Part of a small language model's weights.
Size: 8 layers, width 192, MLP 768 squared ReLU, 5.11M parameters.
Architecture: tied embeddings, capped logits.
Training: a variant of Muon for these matrices, 160M tokens, 4929 steps.
Each number is 500 + 40 x the weight over its row's rms, rounded and kept within 0 to 999. Layers, rows and columns count from 0. Numbers have three digits each. The size before them is the row's rms in percent of the matrix's.

# layer 4 attention value, 192x192, rms 0.132, rows 69-95, columns 0-191
085:485512532479488520428550555468496546502478512532477505496545541556480481439534517493483455539495527492443511519506498483444512569507464506475521466535512518522438542502436473535516456472550467524414502513472459577509575481430488416511416476505445537518475475506508483595500506498515512519532464488491485424507496500466418514514590487463421555452461527461464455463511382499529496578505459515504492439506481445559517493496507478483487611491560491416576479441465505591502505534517465534492525547445573460481501489434457589470537558445484490573495488538506448521500460518506501497
088:499446479476651525482433515547534474467451509423463465547533451460434503413495548550485499489481457520552500476523536466498514515481532508494538513438568396497484468541546456456412560501440458523522475504489510525438492475547496531492403483507477509539530480484482493401536556483486514445503531520489498425498517450466512542473469527430488574476534552581482528424497492491518517503596455523456417529559454493460513442475503497505458503508487482488416487518500474563449402569513516535473513503460452507495490491453463494518471439508551495503506517477507522538503516516517564487
109:488526511470524535663480535548548570493511510484509422558482459463493501429510510455513499513549436459535499493537495518572439499524518477510514544488461538528502507511516530595530447502473484467469429454459505480502458499524491528488503471480535533507507427495535496506488517501499556528558519505505500462477510535526561425536599466410562505549529498530511503484471484540433448513500537519468467469511502518450492520516457533468529464463425507534424517525520497527487582562480563538582475507510511491487454393567375469484495451475532534476487553440522537562519466483500419521
098:484454539515499408554542442497494595508442496492467530521476451562515510494495502565550497473484497488463512501485455496595407507484488538503613521586539499480525513463428455396618455487658457553492523529513545466481534484545440435509529457484547632506473504501477513471489476476503628478517422495475498575477504496493530437503477486532513470446568512492473457525473471509481529488478526517489492548507526473445508528520513506481480540528530521448478507464534491530442473530505498515459522464493480504505524493468427478454511545529514492535461520503507485471488524517524463481
101:524503507469449421495500515484514522457510546618541479489483446500558484452501532428542461531566437509417540497510450511554614524565510538477497591528454520563499523490524456436511498526579536506467496453484542498501419500499529490510458510493397519511532494501493527514544485526499471509503528462480494473510488494482583525558481459490554540528372477437474537521526570491516539536482506477487519507479516497476440483518469503475548441455506526393466538497508502379467561400517505481439454536497502487475499461471553505481472524488502492497568472455524477460504595477496518490
104:482514557503515536438514426484518567515481498459550562384498599506390475553483468523502459460512464468464514459442476583491466484428494450496491544496446501491436544462463502484464471491470478517495535498511496535506530505549468490471479465520451510505493532481547480467493490589482546502498499516490474473462478476490591461482511481432467527502517508446566399490513489512522443523570556503524482556555506547453587436465515551476543594475481503479486479537568495518478502469487553569418555522588478433493522511483548496502481504482503501444415556450431525562528497483480489468
101:480472485499435515491533517485463513518508493524490445452489559509482489458519457517523471559509475461393499508517531454487537456470538513531520529582553426495464527520443516487435464526486500496494495519515536516536478527559476477495596540478579501512511470490493546512450481574519475528485554486487477465496516491437409518486454481390505521499469519473440465501484523486536580464411500512517517468567427553549496624532469439529494460504472521434492517506496543468499515470528496540448429525361545497494493519361567525444511556467486512463458470486545500505495491523510564472
093:551473467552464467416527519529497520528530501372498489426511476514580476509524493430487499435420537535497469523480511490381479473437514419578479469391445484577535465517444489458418487506465505490446516571478471463477533486495499506541519502474457523485524490542471495490525532477526516515420509492464541593535542522489542486492486520607442498492567456543526513573486526528485537567458526497531538504496500425498521500523485512512544451510486549500542489439553516425507483605470501528544497514472434496496480493454522494500492455579547433545527510500510496483522515492505449524
095:502479474459576426465534518518560520459485446538482486568506498490546514555526558557408503530498472488398523536572493471516527597487499530514476505456515518455526542500628497524554524506515426454546547478518535529507533450553492476463499484468517509500530476491482494572496566497515507541469483476493523476531517463447463524530563503454518517506531529597489596482489449484503469514512508530534548523483445496541437504488512484500478509498512480502545486495533500455543400508542548417429495456476395465487478448505609529473517563500512506439507479438513478408485472503426444500
094:537649535468544516493531539538554525528480497351473518480474507531521505539504552494508470469536519492566463555513543436455546541548505504553434452482482505517471503493528507659485449547523493513499479515510488511494487500499466490524499463465542548500459451466485491475450466496542411553472435503494498324509530511451544470503513483439510523518512588540510455496498500491466494536526482511477505485526535414498500483522468493522522509492514516537551484493461492539502550488547465455434454566438475504546499437462481509507542536451527557561512488471536548471526454534490505480
093:509469531498463446502564505535499513516531463489506469500466527466472513479495505559510554485486573512400488480454568517501535572478494511495489525510552539460479505540558504509520589491563527489434453456507488539503555499612490523504504553500478519518514491524489488559494522508503478479528488509489515556500510500503481564451548480526516534537556518532518510501477555498565576515484415510511587487508457521407400559527498515527426562489449533543510462464496481523465342488498449435512449523537387538533484565458446542484539567527479495513549543562526443523509426492534490523
094:524487509454479479509506476524448486488542509516425527470559575562509496560498456472499478431546500550457513506519559453555468570535475466510499543481514520514445519523472526462587511447488551455529470490526522492550423508524451505489568536474537504528479487506471477471499550542521541486588555505502526497485479521507489459422391525446454480530460450564522552507470471485525482448466531501510444515508520432548457543482485490520455546474548517542525429507599506553518479494482508440384473609494509527559486619568553492550495475424493543479540543446542535535517528485522498513
096:478595502484439568551469531492521543525466507440559447525509616384447518447477405479510441519604455485517517497451510561423550476532491494509568474448454548477489488493525487458421499477519502478475513514502457453399517537466488497490509491468501508510521509485531467494560458538503555476384498495483486516538501500551533489470516475546525560505488536533539409510445516522523556570459470528486508471557529537455478477500454446482537525495497542420571557522479511504528516481507516564511588537511455473467528508385520507514465498494464538502508476500493519536494484455526550470
089:543446523558548449416483534539568416538593469489505482474501457546506531507461525528546537446566594549525457508548491525580562450486453493503569451457548471519538532520460468508491511535410455491404502500550507524481448508460552479464545494513552473501516467506481488463489538529497587491526550483483520440447512461493569526498547455484489513517546502458527503476514526501525480421561497535468498531515528490503429492489494475490437519515551511565521450539460540467514360489486466465563462543506451460521483477554621523498482472443500507522479490528513501566504542508472535476
094:494593451450477629518448451463498463503558485506479572483506545377483501485451408554505553569498508505504509521502500566466471505530534506468459499563510445493433503538489489434446574487521482472542477470543472561441498520449503453514510506462506570485501531488533507511532491547460488521575446505520491434507518516451492487428474515529518492518486450496527556529490482500597486480530530528502483469489410430457470471483471534515457566464487517494479516468462478453532582598512472490561552542439451575478522494465526535490481474446496443432463506574522523530472486468521543530
087:427475501530435443557532494562543543467485517429469416512465442361494461466499589445510450543525495470376491471510484654541469472531545483519508535510484451542527550509485538412490469461550496507530490498510529459478451488514510506489521512473457366463549496507484517457547537511469551483518513511495511529540489503499398466453419519461507484497518456558555575553488473549499521489526505479509420497551508512559485556435476425501504444508492524523488503497526499520495509529516510541499510505505466525493498477528526451473472454505518463521521555557480510551498530487459460485
092:476637505519484571524523525506444545496545472501534514540472568520468516511550529513459514501449480522652455518448485544454522535502467465508488547566543439487495496501498519502557494501448465471443496534489496473524554503534489487495583502502509498483519470476541523503457435423550453495515479497506542527465463516549507532484526506558486493507549544484430510526553534495552544545452456471492502409476517510579566465475472489504506475481448536534518390465505518436480402394501590566502536504430518467496501512444443506520513513569503533499574539496480474548494487483540440512
107:520534500495533472421437440487492521501568507579531419417492541448438479573473431545542467575558589510430478523519477583483563461509512497518489484468463520490517471502558459416446491497440482477448495497507505488503523492482551529472432459497527436494500533474521514464487494485469411522507516458499442460467494467470489453512424490497504493512456451457449530520558512471532486444635554518524496483460469533478514528480487456492549481513463494588488471540479521426502502490488534462464466528445522494461470529539600487467421479527508500444475536504396518453504526454476539472
095:540489529489540476506516509482519440541406467483513515489530509530519513471461499475370488463430460548544519533490517509483392473471500521501540498489468496524444514487426547580486475458538508549509473479486417468393532485445483496509572510468521555489489483498543482493418518479469541495455542470496534424496513508507530508417550476485495529534497492480504520563509477508482456475468436489476492477474479482405409513550491521535443534523487535465538478518463504532480495564498465447445641497512484472511504540417549487489576461540476515551514416571493517554483430520481578481
100:502541520537396454525525473467430501503488530562484473525532575472561516442537365487503471553407511500512485485487520542393559506511547505512557443465477510526519522501562506455486474516529526476492483519542478440540468527517442502497489536477496468533522518517493500531557457446559490517469508531524498574504524501586521517498445477546563475499448512486516550483439488493542530503426540473527508493476487597469511540513455521499480471499539535535544540536491484532510499497504560492452457515390479569527484577343483446490570556513511547498547507522489472442506546529506527538
095:469504447490549553469474491507486474525459510437503431572526471450432486493483519565462509522449459495423507461508503633550454514564498509491571560525481441465491524482513506414502436524555475498364516483545446468573487493584528528536415489488492428518528485572509489519463568469458519502480530527485498512589478518531469519475450465538494507480425464458553497480533501459520481505529496492552493506552510583502407475509492557493497523534504472450492458468497512431489606521522449443540508484518460515521480482461503486531492539563494498490437505478485522584455466460512468478
097:433438526512570540414544517502451501512442527502466464467473526567443486488484583527534495491515465500479493493534497419511490488533483570505575475513527478500485538501396449503522488501522515467565495530477581499571521465547501483451472514490513521505535529508510523470513569517485517505569534487494508478502532501414576535408494467439504538536449534497489447452480552458480493512516454472501528521566510522441488581508513469491481460453427456458496507526486529424494501454512481536424481514394546464472481438402513539461398521448481507510437488496456543619510522528533538516
109:389465528494493467488520463559473502497471467603527524474506603467498519543527482538560480526522581493532512523476493532488499556464503507527441473588503527542543477510449478515422562462508511476476454522483470550522550488472444479506553496553477556501477551493432506534477474465486477552480499545497498503548508487497490528561489526549482485481436539404446578492510446482505575505479506515523568451522446518481481564464518508497472534466471512483598488465510508510530395531506523507599472436491567571450434452478466500498579495499500547610520509545447478535462537494513556515
097:516379545495525445467499560519490521499510456505519470449479524580549556512569492473534503447587518488474517519526475496466510563490475480503517486572577439575505515495462514535470490485511447557478507477488453532512492508454492505498648478483560479522506521471467501466461476506545588506492457469502512439444516493436449530529468458504510489528487564549509555507535516524496555492513500509518487496524591430520545573493529411495458376513519479509554491474551506576511432501491504404403565537459458506534486524475511481516457499520475503508492482565546477590516488522528485496
102:525556517504436520498515480435483480468485472565485534492474547560535469511480455588507529479531448482427498511483492497516468569491539500465524545466479550538512495462536455552436591454486465495518511519471463475402540516543473538533489477568516572513511597486551498552517505475493478482520534509489465496538517492545482472490649478495497491459517459435482553472511459499507500470573489477499477438557527413534439438542512472522442490485491509539474497506529512548460618446507507482376506470553545502485541429520542530534474513543472492492469502399477476431562525508505536474
089:535538494516477461466504486539427518471558494556478430533466544604577510482484577487506535496568486514429484503533526530513471454476404496470496538493519517429482489467553527548436406515532493532552486494456483475540522505537478508511506442561523544508501493519545510521493533554524491491511403535463455581502538470448534549554491513524499447489572404369458465521468470523479502415450504520516462516529499500463503491411487489487422513523569533499517510440586493527481584489477534498509514497527569442510566542465523494520525531471477555527540481466516470470529526485456445470
095:499586530483383478515499529458482546529431473462420508519448515572533476542482470538539453442466537490373460474451487497498410555481441470492508477456536514489483522484554481479522453470533486525460491524491487452481517461533495471499517483497497637481471472502493465454489453444488554452516445518505520507550521540505581470501535493447494497483491469542513452471483433516546494540529433470490542509540530571524441488549487500505471503444470497526497447387481502545461485461488493584450463491511491478463547477490425523486489564465502502599459577453544466536533554475538452506
# layer 4 attention output (transposed), 192x192, rms 0.432, rows 69-95, columns 0-191
101:546567454560570532543475424491459499483478474499478525480462472527513464601462560517455583561485458477539485548467507558542549477520510553545497532516543482521479603514485437487525488541488482527591466491521463457531466485583488536496513573459536453568528436459487489415487508510490509547495500525498518522530556487511593537550534512516544497597489481560514456533539483538510552490471494464460490464498502536448467557517523503536509493484526557608504478515536436454528390514466501433471485534539473470479450477553531489465539539499523558423544510461489500469536484505558536452
103:528510487484469483494524477501483538531508438473505436411487514509537505525500510483493522491522529517477499612523451493481553467538449476618540517556466555529497475434516496519538483527529540410535525545537547494470492527498530546508447445467492493462471520512512475537486441558548553473459452410509513570512431496523572490470522488570503479490461501516526400582456505464418468497494474512547520525376549491518472566488525499551536526494474502478570500476541544524615537492452517479517487510505540546454536515544517475440500539452467466447546527471441468425490521547422460519
116:464491485569497500413530546505470424540450504538443510464487516544457521496455495461571571489477533547511503464495472509488503429478429502442497511482495414537514470530474458503468459539464586527534512547518474542521480451551590498475466563464518479537410553516459482539528451521458469477495524461477410525573460478507468528476452526509449507443547537501463485542453517407532544443563534449486467467540494453515511479491538519502469503476519457433556546509524513472454567458454444512544513524518482460554542619488511479527497506488483410492516536541442455505402534516479541470
100:538529430525438503507561470540467517595476455504516458573437460551507516475539490461510499539473538421559501496543572515458568501486515534492442484457537558522474509579592502520471548495527494425489473514504504504451503456473529506524512613558588408553431532474540448469502534507525403527516547500507541466573539460549515554497545508508533495552490486477514527437529523498556449556535455479460554488548509563531562511529405519546457466500518453528484550484505496483563523496492453505469537540496495501447579527477504449468503497465448471499539469509480419513487491488513529541
097:454499531571524567442474507540477489486488432527433522485521506480480533482495461536541570550430533418542452542492519548428513507465487428515545502533526446458508442511514558435477502470505479519520502576515478510451510514526553546504478523479572488513544463566460553501533461466525495484515532570600537552481454517462463496455499560545549478512525507533512489448502420602517554476500434526638430489533505534484507491528539534485434517542554485555565429489520536514532475480459464503494530454503472517495472510448498539425484447532512463550461521527537480518581482514425518516
110:599487442438525546472428543517469439458484549496445410547537526529527472471537487481450500533496520515537444537569490466510519536539474606446523490438497511503489491555480520512477523519488529487484420564495497447485528506439560566528533503486528500537510487512444398477584551479478463487477584422497538504506450575469485461545527485502564480506529516530463498474526479514462547460481463475455457477464543449465445510549497409542449428474468481516455514578466517537466493505481496509555427508470552542552482454541485449481492525458475422537586462506527536473455469482526515518
123:488490515462493516549448501490547507498470463531497516531444469479469510510434589469511497507469556498542409459472417450493505557507479463426476478432567497595508457536524515510503543416479519505484550512478491477473523518482471515422558441490462466509465536525426416452526512487565525491528368552575522471451525595550564543490481532530536477501537506527534531513466509507474469557546570481555482498451574497486478413493545540471518472512514503553487525499526422528564513485415428469449547509487494461494490506499524532484549464498413476548528474500458529482499497549462518463
114:539454448416466511521471432476550544472468535558606529549519520456520592518453526559492504443549553484479543441475463547547486544548490524427472505542531537477556585487575493487547514461541447553548478464547465546487512524415521530509481457527562472458513529450482600492523500524489458457524488513492480521510436524520536480524507544485576491512488447424466543463483533536438514443409484556554520474508506543489552506468523495474481456483497439492465496535469520507476519396566493504497503480462501561557543524444481469578470503481487577465444493541462488507456520488488489547
103:539566498515487528535515487396508495564567573488497546438536526477463489512486517503518450512520560485512486478475569486403526462530484485491495513580554518525457446460536496467501479462533523584501499493543500549538513521479412464571501505488453497576523526566509522467527464586469500463473521536483506441495485491525534494475524523471491416486455506434508415534505565554519499467481528559459467488545496491524533558566526526530553501541448496549583587399505474511404499534495498491553461530522544558460515506489526532535475481470465421568476532531489486488497480538578591532
109:535531495521543504496510532466511519517438508517500545462523545477471546546427493510529524545488470485515540448478480449506454560444497467417529523563560449515468564498509441489477442523492488529461510485466515554485544478464538558459511563577507454478569502465474472553628518583457499487532538539433524517517400481580507508481563494448439492501398532512535467511555525453510443497536509487572541464497462524496477537471490508560442476534460534450454504470481506508573440456441518539560512559466472484481494553525507573493491515521450526449579511476450469501416508508436537479
092:453488471516483527533497520527552444515465452523412566426436484484478486474545472538543430483492475509542518585519518487464474543512505545549477542521484478495537478455540479532505478487452461498458521524537502488509504462431429513440456468510509518510495528429433508511486442494590474528488367501543580482548534469485541514574501528521492473453486388577467526464472471592523527574492555554462490477456529542504593505467515456504497519472527522472514522421421530444512473469509468489560462458538573522453511470480487531518544506471499497575501538533531543432470550543506550508
104:471526476464561549516479506502527467533472519511582474495473502515484440455454543472500506479521483445490484480476420506462488454422486557553511506547471474468554458455530538530471470499485462555450519488478480502486616511456487531481501503625477514501505449508566449580559425497455477520513551467593503509510493438460484499470511406515517529503553536515481513485529491459475562546530443428548532499473458501472547438465512543479540447488456453506531649504470475531464506538503446561561501457463480488536496415476524509510515509490552560501490455422430474442498485514492554526
109:520466485520490459404519459463530486399505457482411511483474479528520529514507508538453529492381520548513522515500478490502474478484502507491439476530575482511529563599493502548528535454513510555496455529387542558476426516538510495510563500477481457474448430510414574468449473469570457494524499461475346514452423494456457508516527583429560470483515500461459483499536476507465474485538512462547489455462494481533514524498522473520465497514494473502471455541461476548486476573467513489487456469501527463480516467518445511455529518449551435411528494488498529469444517509449518475
078:477470486424510487532571431485464589454411504486474540469563494484444488474499442518470506535531410488438501523439481502435534585525511475498517515535437517538494470474517500570471467471487492549571433420442538475487521475451456585507527466445416492475525547511535561542465556579512442518473499538570462507592508517493493508437522510493445477389494570445519479536486498486498561527493465493528477495433540498518589506512462472536514462513486471487556487473476493513485533490527509491494497467509436534521517510504539518505434579515462431504559492526526512540467585509496474560
100:490426552443569458478527460519553486499498538479459482504477468491548490523525548476461468524462511510478483506520538447547529536464480525506497456496489629485527491492486511529508495445541506560493551509491516450593468528532439511490489492543440467579541469475460408523520464507533513429474590468448541558555476491482504501522432515458511494491511569520466487484593482538470560500516452456503545548560506463579562515525557539514535546508537490480468535584460453480496475416485473527487415463530560437470464540463470513522546515496493642521499496461472496485574498450537524472
098:505444424446520481475513520481497502510494468502511475495538531539458564461522528506520522488489529493585566566503478473565485487464452506523498462460501575537522409512576425575574533582471543532466473532460509561556491553513559503474428483515523529498457483572545482522521461510524463494520472546529462501440539509474550550513471476550501489520519496444522457461404496542463489497467579524490580516515472508455506540540549476448539512479553441473434512545534566526473549487449424482525477524501422499519530497448513518522434436503523480457514442514500408543454445482580535574
095:569494463523435482496476509472603489578558502461459536517553463515506432507495436510518491499527492505441496469489574460544489480509544489469468432476417464496439569509510479512516469496526473586503598497518443480455479500496512521461483416448499568508472523492465466553505539482580536466539463493560483468508523502503482484602494458515570499472497429533541559418548482445528494483466506507588534533484484546468446552496478540494536522469523587480439558536475519524513470439444420484435457557485527564554542503534478483495487537488501516472443513515566478431520553558500502481
114:564475497463503490449518562505555522411512534462508500525553487494640500507529538435487512465478425490461527443423511461440480492522453547480463540512472488521478529476489513502525562446506483571570470508467534507521526531475452567557474532401463526427557504599486499490474557469536538469463497589528606501519440542509495507517554462504478508519533510491533498477477482514530419484461441501488486481596528439493533502530489497450470417457535506457493539567552475457475542485492478580557507513584474535491468481529541465494485513481454497518476463523573532548520440496474487514
110:467505447478481497503518515471456516453476510520589571497508495498468503493515434451522547498511442503529520479469540486489551473595567500498471462508533460473519525504471494478555561517513442436474514497497526557579478549472522531466508498544507465564489519507379477513527528536428528477516494492466349535543512413508503516551453546435396436450486515504539504507526549489494557537567512591626482528488510535536473518443412468442479480470544472496493578504480437464517487540526562512512478474528476471485499513554512430467535479559527512500506526480484509502559531532499516450
103:498545422488466503517517548558518521507556464502502558516413473509492554429436541516513476486507525479520476531506508507587470507465514494495443576523523460490563470604498503563504508474516450570485524498456488530488465490546503487496466507572533491490512474454425536474468446483494496452474460606533478469471481553461521526516499547470513542535506478508447536510577456503452514515478442556518562541486457455538456476453550567482504506526495520565502553471492628483547506509533459542555489485512548427550558452569492572554455455546427463511448448534557447569490548488472495469
108:600476534584516465539488542548499528461528456510472546473520467510505547454518419487547543504494530509530546521538559431552503474500473520569534476459471551557512493529506495538512533448509539510583478483441551596534496499531535514450515482491498557522497472516454527429513504537515463443539468527410494470419530431457543494476544462524471527521562509499455490553538514596487561500437511446434476509459531515510547511468476438525483499469500494509467598525527500426540456505484511497454521479510531515459541576525525501363515422527484506511545539471517478435551552506457496558
094:562475476454510480471475531561495501536510459512571423510533409532495436486504511521520472453507518505508552483490527520553526534555523482458462490452506483553538450478519493528458489444482512506473478489507497491495461462507515509509466524476526508572550491488489450488502520474577464574462464508488547504547430522507454542505586543517472425548521566486490447565471472531501505475474573531583453483499524474490526405390480472578501532476508596569525453472479449504483520479443474427527545450525436538461522535534460482441578501498454484452464443434539488408467459484398491529
118:506522441536492555512489501457525527462530491411560484470480491480537493455438574520493512520441492554473501436543546467475489521575543533448540559487496497431484581481526494457549532540497543507494442489501487480495502567500446507493450519498500466562496495503555539525515496475581457408496433466502589495482602483503535514546513526542441464457547465557471547489397450552518493484478420501473566518488482550489512504560493505490495462514490629506479509494520517523542474523570533451482489569427522470543527520512483594508478524527484503440521433479575507446472450470512485433
108:520536433414476514569520463482512507518466457457443546532473548471439477499411483484472606540464484501504522489460514466546438507487548560414456462503463521519500430494508555500501529505465477534464489490521541376457542530494513534481481522500424507431506496530514458544521499490496417515510530482519458507555495461519539489532518578461506527496539430473508476486526537477435486474454505488552564485448435559540540378568452492502560519491511541495526463495463488545489449484476558544523475499541475587486570471482519542478487589483498473564546511480380502524470497500509510477
115:514495542500552512467473492450415532554495498491530484523598472467531479482484474380500458472482495489550479476563517461517554404522460567513467476487465493420406482553466486441502500527564480505552439480572502517507499576443518352444533580487472551495452448516496560481483471422490479548470547471550568556440475544556479540479469458511513494563561497502488511499516512476496512483455528489562526545469498488445515521545511503537469507540482535479493520475465461464535501504438519530529462480544505538561478503527502432451571551452500515504545503511534527570472568486493501466
095:485506538489487530542542523431514555520462511480494549495569491474470434454498472501553522475483472458510457477506449505492486453516465495537454451465487532536496533538564457481555479564462515473505477541507460545483505467473480477558508630579410454504486505456459578475503482491505497453479488498510533449542409480518546371522488454494496542492494520582488560496570477452490527577501579474472514496463470465490508486608557512535514490536522517520497516558454479584540523501519486466471557517466459541519452462561482485510515430566601507525444527522483498517485477497605486562
092:528478478623477513425536473523567487607474520452522501529454498486476471446550494479519489488458504472583478529490595502500512476531568558480493547549470517476454583498560421485503538566449451509469466493495553542545565531507464498497471511490589505500470508443487437522497554516521459589482515478577506510411457542513498513523485458504583504535503479506484469524514565465487537560424541513440447398520502454493570498470543508542532489477531531507470504546426478485532509472498482489465506518460473513598470516455512464520505540578505465464548479533519535504477531547526557476
# layer 4 attention query, 192x192, rms 0.154, rows 96-105, columns 0-191
100:485415486486448481484465590529480553513565473484423534437546539522537485504505449488502464605527524447501526494544519527422479466465461472513557509523472531528415499448518450532482465459555534573447444445487544500462429534585507591540516464470598485424538547493537445428512537523514436534447489550482531477498515515510493457526494568525543577444543495485544470467489474552520458569513515525512617485534492513536512560530465501473514512436497526528462543439507555533525488457508463510437516453490505503480473541488552456467531543455526476543513473518514470508531495483506473449
122:515492435505518527511480500477463522408477499476485575526605582508496484508471502503533509508513570479483495572518469502535486569422469497468574502536444527521439499496485501508506484450521479577490534440476560563486508484566505581538532510433467432496542553442488498450499500474455496512583488540545541469523468586526550503493529533614556509402472494471516515508513537559507463504531493478473582476528461504578557530558473559499473459439477501522471468545504562489463524502557490486467599493464451475474501468444480469444540507520510528525524517541539515497441480470453433437
095:501487457520556481517503506447440401488472493518489532516542579447444478493487552498511553515479508472504501555512501538561530561469496530478610501556430528539486477439520527530515530553521493495520494409502487545522531466522565557436565527491522487526525498455468503421545415444457473512496477505498423535506522530557575529500515521556557473449556516519481477505513523557441505499573507469518560485505508497544497549583488502550508471537523478470371456484468502473469543580475489493513511539490462485513576480446535467477539502477495566522611542488508544542440590497528476494
115:433492415505559485478464538481455451438424526514472568495460512467482511480456542558514555523474527516546492530510509476546525572502523506549517467448510529502531477485496634512524447469504549504496476461460585515469529497536422552531503560504431415527524449514500511512528438464508499469508441463493549502575547516500493539507504497568442480481518476572513480498484537577446496419538486408501594502531477472523505461510482485483491562505490518466386485477524547566454463557437538471498463515496471446460522465437532483476562484492507556446524529526499454489512567428542494495
137:557553501563430521529546495561551600520520521510519468554538537446523512484531447489528466444530483485456465505551491514481545403532520551445452537557454504468460531497538409463425589507513486532510566492544454441535488502450567470499528466513540529490430482442481540579534539532481526538429527477527502494430480489442499478449458400499549532467503534498463565484508506457528503524506505502441449462531491527475485526511518499509542431484520526513646496510463436479547508461504471535515503488491514579539491455489516442485542534510461461529424507504491495528509425550471537509
118:521484538503542442368535498457457433471450511460427560449482474539481455538500537506486465561478465528529524423459500436523437537428550419529505478408491462536532486510507553457556425476496478505489460545520527511519518493530437566548475468483471492534514480519528465445490534484510536450533465505520506519545564503484528436542504588535448453511480396557539470443506484509472443490524536471510493501435492521488518461432464507395457510446460522479463509448500463495479523512438536406503480489487541416475458492541503496513503449545508528416539490455511497468471550462511465494
097:437528419553466549524552490559553498520470522503486515584538556437506525485564474494514503444515499470477418468573484495514579444596437553503475563528517518443467548471537474477472658499522498510518549434529440492500485490494520525460564534536509471495487483472457509566498533456496516489456524483539540452469536528510492465439501438523581525496511519521496567498496470461503552410486496514448489480566497499512508526525494596496520392546511533515509528517484430522506519482460467507517520542477425583516510465476525453535542517482470488548441491541480500505457413510488551478
117:429477514416512492403554543514473455464441518543517498449541533524435513434473525554576527540578541469500460474479504512544471528471575488526523574460462443521605525486548500424470516534503459444481493537482451539473536446511454507508484519479498450528571501538556533456483548493452411475484444542577469534519533538495492446519495514523417467500544477470460408493491505513450487516521548495487489496538523479585506525526498565445443473530467458467516501506516456568490562559510501480489522537426481447421574509485544472528494432472500548494539535495442505478468513456516456525
152:570524541474536480512537423490473484570494447484482523468459487504482459568475573496423445510497456479479529445470514448508460426479544497496457435431492490527502469504501440478525456496464535448527470583514513472528471494488509456531473429457519537535520458497521492506559520507554535448480569500496553510493486458491475484551482528438499469520509393514552533512550522461525551456504532522503469516384508561402490454431464499469501501472475450405517527487476413528552556457474508468520508440556534513543380502545488473503432515537465453434516475422505513483525435531471493486
106:576469490543509527566549438466481482569559426504500509527497436416500495498512529443467416457479508457518492497570483436482514451525470547449446415536539519438413475483629548440457498456542513495489479549557504429545432530426527461565477510489547542503532451444509498475529535493482528483531517458541554477464449526439518482531473513456556486571510457530509562503527552544543524524488472531483513513474477533463476503474530514470491527510446490483490521472490473522539475411469504434541435501498553555509408552480492479462531557523466498531528494514596505494462490512465530529
# layer 4 attention key, 192x192, rms 0.165, rows 96-104, columns 0-191
093:518537468586574491508546550463505531511515571519517494521506453478468544520494513504505507481509450498490490530474492489489578532508520475477512569453478549515494491517481512440561498539506478513582519536494483413470534499466452514511458577608485524528544529416410474629525464450492477493603526431512476470452513499489471481517508492551474423454491559564443539548518514556531463471463492484575470506458483456520491442504483496539505509568548562469450470417525558496474491424489573471559522518525445516561513500473513424524519479472542548494455492456468510511465511487502419562
103:464434481532541445573445518536500538497533470470509511528581519456498552484499481498542494574489451445565464433463543519534554458567479464496478494504471512559509537499434516509519527522503522487521504643518544506484447526490529475501476487538541545503507602548532537498449556441490485534525478465486476457432502464436454486517508569530517497533538465524511553467499580512479470508473501512554566390491433486581448492583582444417538514530567506514512478470587526490491514503452533450503502479519435519490548461452479464467508500449526543502494573536501535430523514503464475501
119:447447462499564516535526514508475524551498500480452517445455540500490528480455506486612522498574486449584483462446542512526525535517506461519458453507484512531558516478451564467550531510510506455559490646509563502499468542472475471501517523524487572561515560507510510547440541445447479535555507460579490537443530434500452459510494503535509452524475485569506536529481534487508521484504487490570477439449540507555477498558584449447523541622519492529431466458533449487504509479441568460537459463520489474473567484478498532496552486496517529436519546521525503433464513441519444525
100:415491519489503509499506526494460390527517466501511504459549556551478450510540455478504533512507453465505425409531473515504479557473537483520492415549482470542515535470479493493479464475491517479507412515499483463411467488463534498501519514534461505537481501564573596465456460509453535506505525444458390547493532555438546459499501560486460431542525474471522540457494472535521530533503445430564493486536550524514476427555552477518492515555518528530441500426480511444544429502603502470499463507498543551482441541578455576523519473448546537490521479502445462476533557457521509529
099:393508500541531546513463561452422543499451449478441544488575541516457462498522521500519524501490486443459485518505526493430439577552487473535441466493461496499524510443473429488643467517453535513546504558527523549502482538502483456462516531583469477487501512508466468515474453502432435529470498533480511550477541530529465505521527463546493470525449525504552485517450534556598499459530522476526538497469506509518523494572561477465613532548479442555480481453504558545495496532509542413523478540558448554498420471442462485445492437481468507517476495499442519528494477492466514569
090:588516517478451501544537542482552436454497450512505525533464478554578569543452474568477492494490519523502447498526514538599503540521428482510514555532526490449523493628489543525441487458508485455457518503465509533474481513493476492463515374488500480458526457524491499462500536518538490450557463563492472484539439493530526463511481490479437563449483545525469504500521464500489570496454478485527497546555481455526490473509451478481438480404441502462434527496521553503410432485457472550467520527480500382468481538486511546497510488521458443443530584482577427485545506474488499456
134:478469520488505494467472473555454555497527527465501459440519521528507503523530456496464522432531472496516466458542447500498457397511516501542515490491484550503486482479513417507464508526415535534507504463543429485552518509495545456514481470504516512509515534462537503434350552501492573517513560501482484518520510546455579489500523474472477502518532518553581451509486513486492575600459490463490510454535541486419531464468490530482471522487444517467520547499421508426493502572511421450504518489404521558518461533558460520562397476491546570552445459557458532481515401520531509498
068:557510529540480523507541499462558529486495429522528508506595521526455526548468472493500505517501484482530451582463522526487507512545537452463455532520517544494475477610482507502542505492503475496537493463479493583505470505465638469528509526488509479537516534527401332537479501496584526521526475537566438533514511466538491484504471499499464556416453557525544457520552510604515541428465491491519499492481494460455515527538506476484518500481447494478434467516448476518459481451442510464477453514525486428464471480456478558419504487526476512474524488493515545496532520491385499415
116:530503525454525525515520507443496490593508446506459508510592450503486506511475513504535488490517514522506494589436568508500526559504460488439476482529453497451460412597498511512542487459549518460472391492490537518478514544538427506495535534508518483549475508549425440542517503491487486520543505508509485524510489498490464515490494555482434447475509522461437568439509495683568438448544523520581504527506455483520505507543488501501454503565540506513475462415517476519530520477467545534471537521533494520515478490500491483454525493510384507470510514450560595518525522412484442493